config = dict(
    n_layer=12,
    d_mlp=768,
    vocab_size=2048,
    norm_place='pre',
    norm_eps=1e-05,
    init='normal',
    init_std_down=0.00501,
    beta1=0.9,
    grad_clip=1.0,
    warmup_steps=200,
    decay_shape='linear',
    batch_tokens=65536,
    seq_len=128,
    doc_mask=True,
    dataset='wikipedia_en',
)
Each number is 500 + 40 x the weight over its row's rms, rounded and kept within 0 to 999. Layers, rows and columns count from 0. Numbers have three digits each. The size before them is the row's rms in percent of the matrix's.

# layer 6 attention query, 192x192, rms 0.0713, rows 152-191, columns 96-191
093:516550562453546463566500515617490426527476480522533498461439526520451511578479496474431431409480596479506567536541462585505474520486482546482509438482507509593514485496434521532445466481564494531494497523486547477440567563444513519543476529424474457599512520493530515500463551483439502493
102:492543567462462447550444489430471472525519597485487453521443508494512452487524547460537536515487526479554405506548436513473450527461479450472457469486472471548490532443591507533543506530480550469488494549494560497497522577534481534533457522544440531491481470522456467549513516521427566537
085:529492549529522524530518508494457527501515506474459568510539457520503471503523422425501556444527495518468523530491458543536541439491443551562537532518556550585553501474470461450490444549393493441481548514520564571518546575501480521530518601534446500437448527508543514549529498532511542422
085:483399586457548550513486478474485457519457535523579520494590492488490560462500512564519517398494506514503549504430523435517450549494499510508489525513520433541504522495486522559519537522454555484533468495482524488482506533533456514529480494463475531559567521542520500571571507487524471521
090:544527469483481540527545497562512541479483468514499523486459546467470548459509464491511452523528490522473586456375539504599443492540492510544496534610552453487551507507505437473482555483500511609470501599491532437445464441505439522461469530536464480497491537510491482477512472468477466480
101:559597585482535520589536487492484533516494540519542437478508486485532452466479487413544565463455501532578550526513513436496468442518461493488476471444546542476502471466494471571454488500442436478496463538452480514462525483464544460524477453430463437423529525552550504498440504533459481466
089:459552531485497495472466499496491463492463570463533431531507516531480501509586496425523481543468555453468514596479486506435498504481479506517458494549555537533530445538478479347502469418458447536482472507495489431481419488498488494525502480481464532540457515465515543497523454589461541473
089:520494495498475509489500515499573554469537548465506479481557468497526490561517461499532518488545475591495575439420491483474536504481470496531453550495469477444501478542526522496503458581563455450466459468493534527502502477496480517528522468521488531521497463477478559510580473492502475535
094:543523544504512507577518526493492525530450441586532488523523460549480468549463467519522556440537477542530562497464453517398454463518510408493485495541524513469508564529538547481479518471502469459497503471472489402489561529493486494527456477511588457445504427494487461474520527514493401566
088:491462515591461520502479492544543532502501493459471524591488574525477531513467460489486427576497440553567466486526512475541488518546474521494529492442565538551507493552476483475517533547554503529529499511533490493515502509472504522437441513475480501475507506463508510580530517475526590476
094:519482473493471429501547508485550528572471532504498366476508564564508476563430573545598522512489491499576465529505488495488523472517465474510425520540476539509525508525560481557468529498555497471452485444563457520472510537528431468533480489470445558587447486553447516431529536492524527445
100:476545455534547488536530448467424542485510463556523588550498491473509454433541523506529476517492534487463490468477529482558555443451505492464527534516509454491440456463501510518506462519565551520514550463407458468572430453564542471504501591500482608446522496527533517477512541480513518529
084:509515461513474450519465496516564487440546574499483530569480416452477458596495489494526558595493485534497490521434448535520552544505548475518542486429544505425503492434534536532451524472516503478523455549516484548551508556511533492501422532535532535563555437463490465506475472436477476485
096:449523437537472445504463517481491487432492503492549461551498526575459511566520512529443483529458485538521504470468501565481504533517403477504556536505531458515521502529527558490463469493542527523448492500475520433481531440520476443521489492556515505468422480509523465497528469470565420663
094:526550559451498413515593503528483479506519454536433405461519451463512539438530507587534511443493511498477489520499469437464527468462455500462461447507573489536554483497553501461474580584401464483531473536488439513457590523473552437560511544445496522437465492551528482501509484513478488460
087:508489462569567505453503462466519508517471504532468567507580525544499475520482472510557461478506514482509584473535502586451510512511546463462546457539502545555489535437491569485468519511528463495476480485531432567440537452502437525546519503442493438582498517478424507509459497523482468426
097:504441409460531486518512469476424527537451472506490542521490472512460475489469510447463520510520509490510478454498493507463499480515532468460526487517416454445454472528581549464424438471468561479523502465439478495471533543576519550529566536572438586455489477510564569480493503543526546476
094:451586496461472504496498476460469504548513506546568504500542522502490509495500506446449517476512524430502457512454472445454454494461460536486475483461599453440495529502463448542487506448551482524451524561449565490547530600496592474520524516540523518540467471423553492526474545436529494530
089:525546573483418490499487506474513515565510422432459525507487468451538512526458505476470420546540540490470449542486548514500423432463463423453479505440458392518497524497461432539514500483558523425501554507420559516521535558453552585541484469511518481481518509500492517534503491479493467481
092:447465522479552505501484513446491575457478467585485479488516477519526485454515437537468523529477490579487471503451506511443536475476539511487547419448514464506539511538526563388501464481483523504503463514606474496495448472442491477482521442442428417479445436474441473504527453536493573423
098:548458501539505489462550478503515494494503408514444565604494470504490512572556516552507550515515503476528452474494532449481502497487518471504531526558501513461520479440458595579478467453466496519456463496522411490501499452517502453498512510510518522460472529395474480464478550619533543515
091:416503468471496494470481492458517572552574518526462506542455483500529430491535508588529510462462559561490494532507551517454543514482511429532457465426537476430513505491508472580476540504432507537515474553479501495495392528543545564529508442508408512474523484475534495575557487461523548489
090:519556476494527568558470560511565484478483473554487521493470520531522566497495478573515474470417490538432513515512518460527575417460487411475481493515509492532476504499523528492527438452505512482515478507526544467378501436588436491550507489481453513531547453426493555485435531487496491490
094:485453545495469459466484502496475483533492536498483532399442519494403565515536472511458481440565509507502540489518522585484447551497532522450500534509532481531473532418533455558481398519468511522466484513474460462512492492545450508469487467510580509458484507551481513527477451423480489576
103:448497472543484494441522434468484476493573553500459591573491514482555494499516511450438600554463455475516516493462429451511501477567431511453517492470487521463457462519492571517481487483564609576473479446454547473550503504551441575509494425466466481512523539511568470476533524457521512511
092:370530568487493553551424536558515503550569523477475493565469457501473470457475521540509469475530542464428494551552487509545523547588523548405538452437515495477498581521493538548537488491514507491536481484450469505570482559471432590488483439539459511421565420479553502482500482498505491523
090:447502463498559493470511513513566469477423432538497481501489456526528543510570523496527542481474489467553480510477499554475471505484516439558449546459419507456541506472478529532523493473544521461469538472503538557405467569488539491545507484508544527501556454554406480429565532490492508502
095:461473508570518519566529544545531497445491442614470453528458566515517500500465541485493473441552513485470515512440501458414487504494496445465483514517426488465441497475542459470546491444492606498565465525481440509598499420494550467492503501452530512554519525522550479514530543456499451481
092:476459521494480535519544415432440475525503516458530589579593457477555494558533447529421493562490574424499480489445530556453536493493465496503477458493482398459513476541586515477490540524520530532506457410440465488523476505510551465512553467531546517519492454473505483425555553432426492529
100:520511476497519555559503487566427530487467449479536510490524462546470503521495475497486549548539593556515553438573557464482470442484443460511438532482526469496498537446457507479472456546531538532466528517492422557490514484473515522477517540582495504510456483482561439448509518430542477507
088:481463499511534473539454491497566558510552456493441463508553517490491460477524497559443480544548551502436473543526521452573506502486478537502461577483489548406481542457458508460465505460567477588459448528446595474500515438470520435535545486518453495443513494534479502548473511512447509508
090:452544500477543488508561531529493516581459473472493453416516487657440528469476506464467498492531542481531531496523496481487540518466480534544483489526455487468505514557506526490539546537464541494540470495504492482547480457419513524463477546578563515493473474436445538542508525545473493445
084:502508558546521549501502497515454523550485462509420482541410500554462467505473475582528543536446520456479452568481456433509505469468520461525478492541482530473537515559507476476519507451549536453519495552606506481469460456504561411506486485521501451484506399514510552530526495529490525444
095:534481547468524512526505434523469465519493498447522499440483535584582456526418436515456500514510484489536455540532492503530461409497518533450505487528459412483505452496500502494401517562505517401549479472427517540476510521467485526529548507415544493593477525500513470476563471483466503559
095:509441461484480458538454437454438508461537481497456558450537519488589561536561504532488532515419561470534530386538494506522494545520484524506500526479519428570462488449525419517495529505545530524499477499443513528488486509540438538521476496541558524528484468477591463513528530502586480500
099:532501441506558487476580533570574475519494529499508505458507522548507486474438558486510582490538549481539544508555564560515474439549498501471514444480535569552506505527491411503453461454464502523450467566576500483495542540473527509440440518546431454537556497469439519499497520437535521557
101:580541536523622518546515510526558526493465503469495486437485541525428523497501559559482506491480433526528541520488490473500522453444399577468525507523544447552526521421473547498437524470513411432542447492596453433567516461527502471546453572559467494492489449465512464460503509469503560473
091:503485430449497546491497506448516501455498441500463517461493607617465490551547547493563476401542452496457500467509444482495535464522498525481494468466532375508508570512466538508579526503440495509472553509497435527576508495494454545504485451503429441503497472568475400522518441471500479427
088:530484424453531529476489490577522508539469456427384505510581501553484617480489492485543490582514476540454518523579518510510506460515564553536586522559477464550498465444455540562490457480536497525472459515515478465554414480533475446493507488581486464486527468518504434504498433471484526481
090:508525508556554452487459479519438463482525482577506513463451458484576478493555521494548510447470520527503476530505481480533519455514496563490506514533500524448480484512501562486508522521526498480471436482531475452475401543564463504465433526467604501526556526517457489495460519462442456513
# layer 6 attention key, 192x192, rms 0.0719, rows 152-191, columns 96-191
097:503464494515495493475568507550471473567458592490512447467431448476532501417460445441593553503546562533526486549541455570553517536503459520495556536476478463461476523437474540507505545507492459589482428535455529507554492485528474533439522537463523455514468504520568518537512541499389502487
097:533504517515539483503469501480517456470515461461579521479463493459526450503481567442513586554529574510479499526530465487552438543491537409482471423523482504566500557491502507607551437479471503487528499530488490451461589508492507503492489536427467496539452554479520492553482480540464534524
092:452576513471510565456508488499525503498488511403556484518538521576473513492449495480386466486535494455527514495542542475409435466503465515478553474547539400559489443482402558485503482537491491471469479522428551530459517506530521492481495433490461500498397513533562464477499540525480486431
085:485414512476540447481429502481520463511451521483533462462575443556502589498547508516511534509513540493511453475591498572494502507503504437546453486453466558519479549527522506451557559500494523493534527502481479495550499435449512507493583524542478454526494537502493475463468531455502484407
091:518564427428484514484534479559474545516442509504459549495511448573531472460532504586497531504527570525484480503582534548472516479521456498518538488547457488491498461546559578511524465543550497483444523479591497559472522494459506457457561536528516440455542472477494503472525470472504455484
099:488468506493522506515476453565439448545535514452474506484527501479467511534446493477489490545510479518474558546415514551516498506519516482525512540554476492542478488479494424555512459551456443528424475531493469438550501430472527556480544430445419433467471506505485506535486436548499544541
086:511496560535429525406532521526533569480453480480505520501445503543473519530518464498480488537491572434442537504460588502519529482460486582548435525554454480514526555500491501426527467532573513497564467489468483458516570465526488526501471483503448470482511527557492498534467502493513561505
086:576525481442517438515519511515505526515475516495525548574544514585488525507514514487446531467537521490516546438540525478429513497515499567544451508455488483480533550501473608492517521471487484454509540557432499448445534504543492471514528482495535542444494534539414519479509425439522493506
091:511519502498436487520486465574558411465499529446521456540512463514547522479451535534517558508501469498515478481511493557545494425551461442461522509562518494449566505502531500525538538566489511434498579476513557425545531460560448477498494498464565544460475515473498449504540429472517577517
090:481457529479451508504571567460541524555522453512475542524466515449575517435487436439511394521550515499528456526510506468503492428453524472514569488535513453448456503556517489472551512527493518565532549484451508497523492590485507563476477561538607474569540446547561496532558536516539564483
098:507492484525487539519559441483464465495472368493495460498446419529474532458490489439534554502481449470545517491409539537583537515537521502499441573463505433484517513438556474562462513589546519506509565458557422538575576570493442473468470504536492494441379530524471486518507492510547535494
101:504463510406481556548479509519509535492516495441455508585489507601441558526442609497492481525524486466567556494466543483453500436561495536460489508551513490472444514526555471563454501487553468505456475519501462507456531548487478519467524553475508465462449533417470520481469470533516421554
095:514526506514488448421537517503534455477511490506524499551477462491551457501554551418585535470505466510513505489501502530521553530453486489542522485534457541459493421421523543520459550532487550519471431481439505511496444484478452486535448550495565524452471478469481559490507559481523452521
097:536501445471475458479443507472455518496532535539531534524481470497459494547471510462480448528505474512533533405410554470510556509475525496502523495472568553412488530481530460510478550552493505509520505609517474473496517464559532400522470506569494585493465491485539545496566499389549476503
094:483480508479433540511474424505452508518501514491490445461566516493488544567466506505518505487477536518493517555467491513519517508528495456487477464528526467564521533479548452512551540533499444485496526507496525429541531483444529439490493484534505413501484503519487512559469488407458510503
083:433488511518474498535434439536458465484455489425463568612500472412450526565558511543429572456515518444487533489532492429567522598544542499529479550514456452532549509425491477477482466532443382493509547506536517498469495471452508561501533462454487465483483463585544474531514476439464498536
091:445516448537518491519447445495457500421482450456531530513484575488472507494481536548499449538545493494467487519536477467434562515517583520493489472441548468424535567509522531488434483491505557534546508523428504528469568440484343462434502418515449453462518467502516469429592518568499530575
093:540538459525481512501505543501427522521497446482530460523466504524567401502473480487518578560508550524492520473488455442478542470499459450518542532475556459489528545543524511436462596466503573477477454474527519537467491584496500492540526536606507520571501546484462530494508445531483536530
092:481559548535480542441574564512493572487511529470478497559481519449585415518509532519497503587484474557479552488502506463533485466465536492524580471490471544479479530519511391570571522496519565501474506498463530506435557509498488490559459496477480513513548478543401484467520514605362495467
095:458513484460547443493521469539462536445492496498484443540508480495536534538496481536457551450540499474487528483547518480520557533519427490484499537518452493518488442415514425523483519488477554434450497419508508518542533507484597504502511492478541444466514493513470480515495495562526476407
091:512529445505460548500502469529468495574502531498508508480535446490452532566557458459418528460468519445531487499479442455485534450468530512502522484543553560463555495544524571535442514461498428474594413509543562554509508510584474547544481505510510515470508517453458476535517500445509497530
094:474535521523511488490485470422452504459562514453518491480498463447518452515515528543564508530460487546446535491405515508512473493417510419432496518522500454463527570480567485508453539512522458532537507545544525507453509449497497570537542526523455474512545509451474459495478541540473542468
088:527534462496522583495431523531499454515513416523465484505441498456475553560518544484506559491409473481488555476506521509504515491517427406500489473490457448494430531471535514510390480482508505506520482561465524490547512446519528458450550511455494491446526509482550463427497478541574405483
092:543439532451533518487529544475476494516454559523535466488444459539513488571474505444530485438508478606395504456471448484471505470515462527514574458450463486491478444509464528575517467528430443503521431495465504475528560492481467451479508472575506501562459480477549464455618486540469520516
097:507555488497501489468450559483537456472523499536573542529466522493522502510479540499435506538519530493589562518556581510482439512473464539518509560511419555431533526492513479502481534503452543475553434468483481512465480543542475582481517550523499532467543434516448492414579534527564446546
092:516479485541465496537493456410463547488456520507518501535488478439554447535551461471551484494522516516491486514502536515400503446485555420515478520487509494522553558511445545453526496477482550494499515499516498451529566564455511443481508582475541595423525438488521549442520475468466521481
090:484489478473498538524570493542522542499459527478516443560554472491556456612534498506533576413530490510481509400532481510475483496497528503550513514424510465467531500511540581534505450557515538561484523479511469457502511543593484523506462422494491527558502518476466514475495517503530431561
098:542523476533505531521529483513576480501562510513465492467504512518549506500454533429488427517497540523477492465580530518464520473493470500539609465434463494470442494502556526525509478495456537476476532506526519481525572509479549510517508561457552522531473477445558506510488541422550482569
099:486488482455504481449505462466478474491562503525528425570552453444508523479492516537515489527510517507517507494508500521460460521463522532477548523427587516476546533611535454429434521537480523440503416454502555539471407454466454503445514462563514492601475497472524555470493467544486496461
099:487518517475575496510597546540423581573416487464517456444532529542520474513497549518492467530485529519536469481526444458492450516453474531553487559494566540457491493530480505470489515466483492508462512522542498556484484473513455435525594492554553555448447544431527518518566516516511463441
091:412533488487527521532494549495510568493550443530499527521529500486515435500468455456499513516472496521424524493488505542445604464489485547447526507492453578486556461436493504552497484426535477464587491477558502497506494533524560446486503471454463472523490505480512542515514527416466477489
091:496520520498560469524542481543443509540533505377439432433465481507458529444493529446465469490550569473443430474485503534527455442460503492462594456482457412460492444507553518441516509535440541558562500534468506479489509560508495448507456509469496535501415460528414517584484515454526484455
087:455515468506493517490517506480508518514521477558462527574483472446562507482514415471472494422438506474512460579423547433505525534524505504474551527505514522478550561544505499429455455528457510480476484477510537522467566519439497591614484464422515495442544534478565524487477502529507413490
090:482515584451502467429492496501512434479529509537486506582427421485496484420438446482504500525542526446439398513524542447484456548495459424544545536484533505566483511461573520493498528516487559555456462551489591504552446493536458449499580442532405512483552470523436399471514577557440504508
098:514466508485534511474476526491523488457503496504531455523546534461479388465538509561455542528484467473525489411584558514486459542483432566536473436458532513440458569559465543539490487524490502506444475534441535508546455428471499470510523498589491548609454418477491516506568545498471438529
095:430511537520572520539507471518476506491541452543531561441556529506526511457508496494500497507560483486544411506531450534556496500511473526555499495579516467447487497545530590459503572514497472551509499490449426493422534526481485485484486545480568465492444524505527505473541453559427497497
099:491507514445551554417536522498429555578592571555514511437567511461493522466515513506468520480420484454544494554511509468537489467469500495526520520523457488458490503401508503471525479500509519520501510520485455475502476449465482518501524495566564479451500484563441492553563474487527523484
092:500547397489552518486450522458513442506456523554500508552554573515492518463490531540480518413537538513457524495462455353456598574521548496486506448511504473541515543486484477464498441520541437537490481576575512470569485512541531571497529467451483480479458564504519478452432570433498480484
087:553513499406539490512522534478506544540548492541490493575552483490443549490469492488484471484442435520505547521573436548556535388526504518519541472544502516487489467500492613471468518527532511531451543516574444494531509554529526507524546527474493542461412516510487423507509528516498525473
089:498411511465394570485545496582473456446495491522504488538558488547501489487524381513505510513477484458455473482511470542553467491525447500483543579540565542465523568530552462475519422462512491477508535491520446613521472481538541497473501483466439460526531401494533507530465468476542575457
# layer 6 attention value, 192x192, rms 0.0596, rows 128-160, columns 96-191
108:513472469519519431464542522474529530444570472470500526600519558454558548476466581517456533516565451470504389551573492484480444542497420502511511487498575477516515520561530460542478502504526467533472474511517532562557483552487449471486523536479464482497438460446432487455489466482489521510
109:478479497484460525460570468470499545456500428440448480412426513451497539586505455479540525505515503489503451502596464427509527514518501540506551523483413601513539450480489498561574537568488503481495554523548486529532455530528554498423534508442554519507511510481461513488526550511517488448
105:514482557548476579494540465456543486465454534502525490480526439517537502546517509485460550511470467386496528478537542469475537421466466419515534512500459480526544503503535497448472472483524479545505500473488540551511464438480459501502555394476469522507455482478505511475515503493442492522
096:437496495510549467531480501425485538433462462471500461503411542436484415503527472508481519547466500531433480537435400479501455483509495532496544494498490474476503566422564444557535436561548528494488570509515539472536456509566434479409483552531490526517451500517514500450505467596512484532
088:519474441463568541501482538477547508537543523509456453489478494535516498451515483530538534550476544454472523471561492480509568554471502448478420487482468512503491537520529532491473560555483474549555548482513538529497511551543503474496428510556499564570526520499460516548423429466522586555
102:483512499507400518493473468492566495434486523512471492439465475482434490485484438453498538510485482492517532554510526469430502490489488492437598530438503513516505504556548545550472551510539531515518503503527533457508453545459441557516511482428466521483596497548349509445455454451553487566
095:541500515572456499476521609484508481474487510518480515501468513531496475547509472507607568488462538478399516498457478528540516534501498572469501504522498421516467442492543466495553509598505498503534483512531494461466476400574509468542519539542534504509573549540519450485485485548520445511
110:521461550491551450490488523458472541498602470553544549444502550508573525543449543498511530478568526471548538473497494486438489499547530478542453522552520495450494477495564534515497549429497410517469515525532545532444522521456477451509602523479455542529544477520504519543508494530501487551
098:559407501531446492463427541431487421465619571532517604550590496555479475599505535546467556553490448455581476572469560505460436482401527450550489442512549505478485528498488495508479464462467480546465499503477509495511471556446536479476515464552508483513509480526475406475449515481484485484
105:489519512519543503509535460507556457547493517509571516460528478564441513495521452517507498463426519505512428546503427548541548437372535573532517525478490504501512492452497518483471523536493534455487453516501504506521429443486542508470513490468577432481458555489473535528522562507515452515
109:530551506479498511445563452515487467547492497499428454458498537450476533474468460483499464524505544542502487507515484467477530567493534523406494495508429552465492495479497537539474561543372438533513525552509494562463425474472546534575530550529499526521515585476479541478526574478545516460
106:493543565450542435506502428466474517467406495481525474476471501512500513403485581554519585495567446560428449563531477444547485520468491555485503411545495491488481441441455429458510454569468515504449535529505505442476560426451502456570470442492543485483472477537502539533503543432468479496
088:471478526537493516475498551561503568479560438510510537466467479424490543541454450503455431457445472590495501494505511468579435539582482532551527480468469547534512512552463525591476488470469505500505542524518485534513378513495512576421513565483516508459506512539489536372535489499493517502
104:509448468473525511493415550483483503519508480539567497503521564459518519498521516511484442483514522486504462478565505556547556428530475508484492504553501421480447560519560447480495433477459486480443489502532492468453574535522496419515550564526539472470544487432568459537516500530431529518
094:463505473455462489427505509513474524549529520507596534531551572509459554519516481446584473499450528492540547434502514530458498515585540511477451541450538448522526529572507631459538550490492542538523547498459472494495537471549465526500517646504519531463612592500523508512473459486494467509
107:467465512494484521537456512507551458516468513549530520529550438592485478460486448508508481419491478525525510517486478517467490429439512503500474480414478553484476542461486495448537499527515462481477511471463516529513575448494528519538595458517493489467487482533465512504503575523522500516
127:450506459478494495542588473480514495503474503506559491470439507495418613495565488464500526475460593476458453542536453480539556486534569439543455502494522494498567515456550484512528482567550558530461492512541499530438475539582471547478464500465507477483516495493520524419588496581468517459
091:499531483500494531549531463500457579481545470544469417457512543506493541417478549490537496504397525491491609491490621457505474525447477515537495527484546468568512433490539483460540442551557498509547548506579543457497505467452537538631472475543471489517456493422539515502542535466463448439
133:505481541538505428512471481460513448467529557509543514483532512480507463482455513471519490496589544531482526500462515476471475464561454481557486407495466449522471538532465534524493422522497545434487458586534520518491488522416506490489572412433528446463503504461502494510480492454489492582
097:493529502538495533539542496491429525512464447506553478524503535532553501451540479504478448559482498498513512521491478486546488452467466494548476469472556540442472529510467507427480441558519537513589540497494529511570548567548414443450482467497470471472372456542533460485539499524510511512
101:455514523525513510499468517481526478521564505471461490425502465460468508556440569438472485543502488467520563479516541485509482421477465544484472501517495490473474441537472475548510512564513545458487477503529522481528451503470488519491472460478499453527497453364465496490502513491465442545
107:522479523542472455473508538540522480430532494436535515497510465540541482482470516561479495502596496494492574541468439540568496612520491542480475538509429525450497509604536543411447505475508508489506520525490499500481442488459487546427516588534463491518581580545471515444448570483530547522
105:505485521452461520491526423502481426563482497534541525493540512561505503481473510502512444504504483519502505459495483455525501413501458429557531496479502504507528437584501490540552518489528591452540478567531455510493473544450467530525515475488521482533532461480489509473533447513496500507
102:444518518458494562556474423456428565480422569540531443498561563503459445490506545529483491547534543528518487489520448493580527464564485467589511482462504479521443497495510493577521436572507565487530528533479507453477557482549454487500519473501491446535476456488468473470522564387467558499
110:501474528480472443435442613497489447467540477524574547519533503482464508484511470484515487496467469517512544537422546522521470514564514507481449419489481475442501527513524503542513466494460458490546524464468499515481515504488510546470513603521493541554546541474510473563510571450536535512
102:523501550549498435511552472473494471500537501484478523523482599506437472613570522513498561513524507461498479599575453408576486450463476465482584428525495525482564460506453502465530579494444526550520494484514513480423525511448529482576514507475548516552463470513543480460481479452474497528
093:536468524483531543496450489499461517474496495590496487569462534510534408428488517468481413435466546456580577514487516499490589509536562440481518500415497549545473479559422522509570410528524454542495448463503470542508511511547492450522503541531472548501514464527559561493647532482532540536
098:508539513496507555454575449463517466473421502578456432485508467467424445469517462424534455485525532503506489538449548499531531480500625515435571544495493481567537496558534547499473464532544464516501587500528511515483532495551476461463459538494433550544481475467530499481496515533534563450
089:505490518456498436454477381476457542532468401483481532475549488502519481439423516578535480468509465539443550573507485445569513515468435489486523533529534432515469487457512594523584462565519512495494521459503481467507498462505512457498511542570549576457547521550477549453479536510437471482
103:497553498507522528591497505497514444561510477498550459557440566488467523548589527530474478524489502516422441550488511459539526449513515482509523457519545559477477493490512458453479536429510542512505451531429498512512461578497437452537370531459463431469392452529541514457509419533464501568
106:476507507514537513463580466509423512477535456528488505506484510469521496474493471483500481518493527538512520511461559547501484533464484503550469551470463481506541534509594506484496450475519412583531522480474538459551516479532452482463524555517494572532501533525476541485526572531470539403
093:480517494472536487522411509553528485498427528554534538499432548439485452545510541459538470439429542527551471566481431466519524493504583510480475531467509507496516521511453510473499450508488498459450499542510457465524576490498476505450497562443584452534475506506562515437601446564502621508
117:513567536471505523573596442459572502460579577441461463463502467486474581444457519407489555496502542515504547462453556466476490520457474467466504542546499550527509464489484475450539518576520475589526509537508464497477457497471517496549479378516457588551436542449476570504538447464500455428
# layer 6 attention output (transposed), 192x192, rms 0.0498, rows 128-159, columns 96-191
113:427448560514480515531482515460508507614444485517471439488415464503427513536454474518475464445485503464520511536452457566493531575534562488533524531543477539511539463476510527553528555543452444496477556599472487575480580493527539512499491475502553444541517559511538528518535526573488481511
105:582480501455523442560449494462506475481506504564513571490517498524521559490495629536500452452513429425516554545479459515465467535486506531519503553529554485423496540508496487501505486451482457490505501458464472467543522473385420485531512567533429490565469566503490414481530465517511422472
103:484522496509522439524539503487452580509554534541479526527479489582421411471592527440507530466391526508553486492438526457462535570567482474475511509496523547511468477523471480521495468526530526517566400539475479535472491468479511519490464468500506476480499556486495544465466424514596504474
103:523508473450481551495508458431519479564523489517554411525547470427509567456519493424483526528455519491481542520478552481520538516481435568504467520506516456504532470496426471555525477522461447538471464472451495449499479496490596463481574481504486448489447475476432471520649512479499477585
092:552496587475423454521521495525506435453515492472544513485460453530497505555446495550506523457554491524507565434490448512526478467492524500468531556495463457443458536580538494463482509561555535432569441506402512492496565486493467547507498488556472465493478511470549486477536466488536394502
101:515449537445550418528541529526453516511454534434515576509475437552458473539532548457448414472539496528505533478531440554545484535546439496557502540523476466490511510506486514513485470588452467478500544507541500466477576405539538487505427520536516470502419483488542510542435464527547447542
096:587478473508537500506465496472500525442491439478515463517553575498537553523532518463453473512529532474494582472532501529445501484559472494451530482492463525462489530528497519563418445486539532522512440383535375445563519598514517523522525498498507511492443464524505497486508529527517487530
115:444524475575434500508496521514492499476437507525481507581516501469497503521490490563544501464468460486496478512495469519479500503463551462461499536497519586525463463537599522510482504507526598485526445554485439466558582502501473463479518538528551499430446542435518517546492521544509532488
093:429537525487556480463511504545502584532469481542552522466395511469567545495497525447522541524510465533502492517411508545502523474524509499492465517502470530446551479489553537494434558533407490487551450442554478484445524537536456512522562493491539528506511501451539585511515477496555574520
103:483514420442546584514511482510505566485491475501489491470593490506453459466485489511571549497494497543523481450560546497481419503572489469468463436570485547393413502548444522511485522473452507520468564546477509426526514477478499520500494507495401524470551526510493490456462408475447514448
104:514475478500453460563510540498575507521472435514502540474536430526483452500471540475449457477502475506516493509504455551561503438474495509570495520492523454486533477435449508504509484438513550481507507442512487448532585558487540496508444549499436577510497497471477432441544506482471515507
106:494417477542435554478434514463460481539565524555522543459525533420476469503564481489505480513482557464499519536510527527554558435512525490520550471453502535522497464503552550497466550494546492498531482411572581539560540507542533522492496483489439434502505518475437478450510507481426531527
090:563493455546502494521542485482493430537474562420436470500499495488513476488513512469459560497600498488517481504523536491522488577482528513547465488527547505551476483417533522507596522560410476544541512461517471428463552464510452447524507517520466551578466517460485517515475432478483455514
101:496503559544600539505488442512498500390501528463523469579493527537524505513472443478542463499465456474452529496450449493423523458409520442524473464483489535506600466456496564508502477466494510528550443569586399525555457546478500517513490461527495499576514534525517513497524480587506516467
099:580542532512526463525494468550544521458451462432478525550520542514483447487456471611441484490527494489507488502550450450541446470449539529523472520573443465520501598481498489519444507466536492520455497541492508496500549492477518500489450391490550512424507446565550503469496541460548508482
105:510562587506482546513558482559486515465517538516475513527574487439531441478548544464551460568487580582518528452510545487511469509485459478499545560508542461530462450561485426475458470514542582518489465527516477473479416537522555487475433508484430512462537528484502500513461525496507520529
114:466561567535522522487384473513448489509516510444514547547507497478492427530500470553541513496503483506518563445460467470485484571536458526517508517538597473520485540553398586512596464418525480461534452475463512487550567499478493467495476421503630512539454509532505495503484534510496516529
094:525442518462439542458516505500504446473534538472558585465493471545492488502505489532435499431533486521472469499604498537539546532557514479513482492460479489566513550494513492505465484487419481443516468445472473523506464479477446467571578471449497440562504453524509437444457518439430540496
126:476472505571524503461551397532462580524453490541513530499462467519506500500559529483458468488428452492565485553501544538622571467461533523479568489544491628455494426476548462464536504520494456562470487498564460530496489439572498494469471461499452542523482489492479518481508497589484542490
096:440520481480521480440473503436465518447532594488582496481421505402509507483553516446488494552507483528484542507499599485469555584537490531487509536485485453522406467469533485485510491534495459587458495474470543488444445527435487548554487431455524525528555504492591503491535519530436496555
099:522489460527542462448461471490466491498444476502504445520477489598526493512541554593535492445464534472608467516560538575510512530533525453465519504522561557467558526471478541519500541500480468469481488600537483483524503507491474457556505531458554456550492527531452476460458498471484548506
097:623547454489455488460485489559544469506476419590471490473462506477521553462477541457507500537504478485467481501513513515496431455513501471476486544470479434539479470445486527530521543506490503555510488480485452515483568433566554520514462451475552513472472459480540502519485469505520462435
102:478512524572494498469501504615515515470522530489479549517458481569532521566513505454486489524471502533538523521515540501438542485533529566547492476505518545507438425520535532469513455537472451511456583484532542541494483434565557476486502554500525527590466522512458500513421442500468499471
104:520543576434501447457501513547519425444537577445576523447469513462509490464485445434527486544452519451536480523531512465533473527526498589473515483508553550556488505452476568418481488522514407516460497523494522552528472523471555511491456476484504458505467615482495509498490435518499427504
102:548526472471556469546547428461548503525419513454388545549491469510508565557446463464400512510470464432530462470531481547471457497473524586493400528532485417517546515458482515494472562445505550552487559515526481466513494573492543483509521506515484571490489492558493490447522443505526523474
105:460464560618468523495493473462483517538488450520537472421505441513498508447525400469448505473462427466485433465469487477437496516556528556503484523506534449399442468489518543486451433515506527470512446476528459498566521459567459508521479543497492450498575536428390481494494475480473517466
092:497527500455443484512527475519526463481567567470527538484514557418532531441584485524501495557524449559491427565535503421520527495436495546497427536484475481582583563478544510475444474482465544469560501478544513563524511524422522460484504491562492528454424452487543542550510455525495422478
090:487512514459523390571473484446505477557526481475592587462526537527458473497508499520451520529411540499482494450527486472476501439517417517560411493500510511428426543489429510520440474443479508519482495538503462483547454475453534542505465518532480507472522481559479489467501532456521499510
086:467421437490489454491465540560549486481547533558549523543524525483512530596535511491491422450486505492551444529509465481484494491471472550624487501510461476555483463474454452463433525520504530502464505508533526507463496549500521465496533499546542505575511587513511491491474535526467503537
104:491593462503516562499428493433393522483565511472530449525472445535486498459476465434473475522534512500503501524501465475408565562486511519487558475468550486557524505486455556499556438561519431556512555476481567460448450492528509567523521486518515531538558526525606510515470475504430535454
105:464430509414462470573411525592514421522489461495565502497469495477466544488505466519490505448461528530518469479469451466538524503519470526448464469496458446502521515447522513545423542446440561480498552473436528470453461531566494519520504479558428532444438508527520455578473440475541483574
092:524560462533558529471533474516464483448527507531523500544614446511495491506540421553452490541569493496464546454546462502492493441446479522466532512509516455459538432473485452501592516509501432547524545563529461566470446574619485468523550461544400454438516504542477495518490562492477475491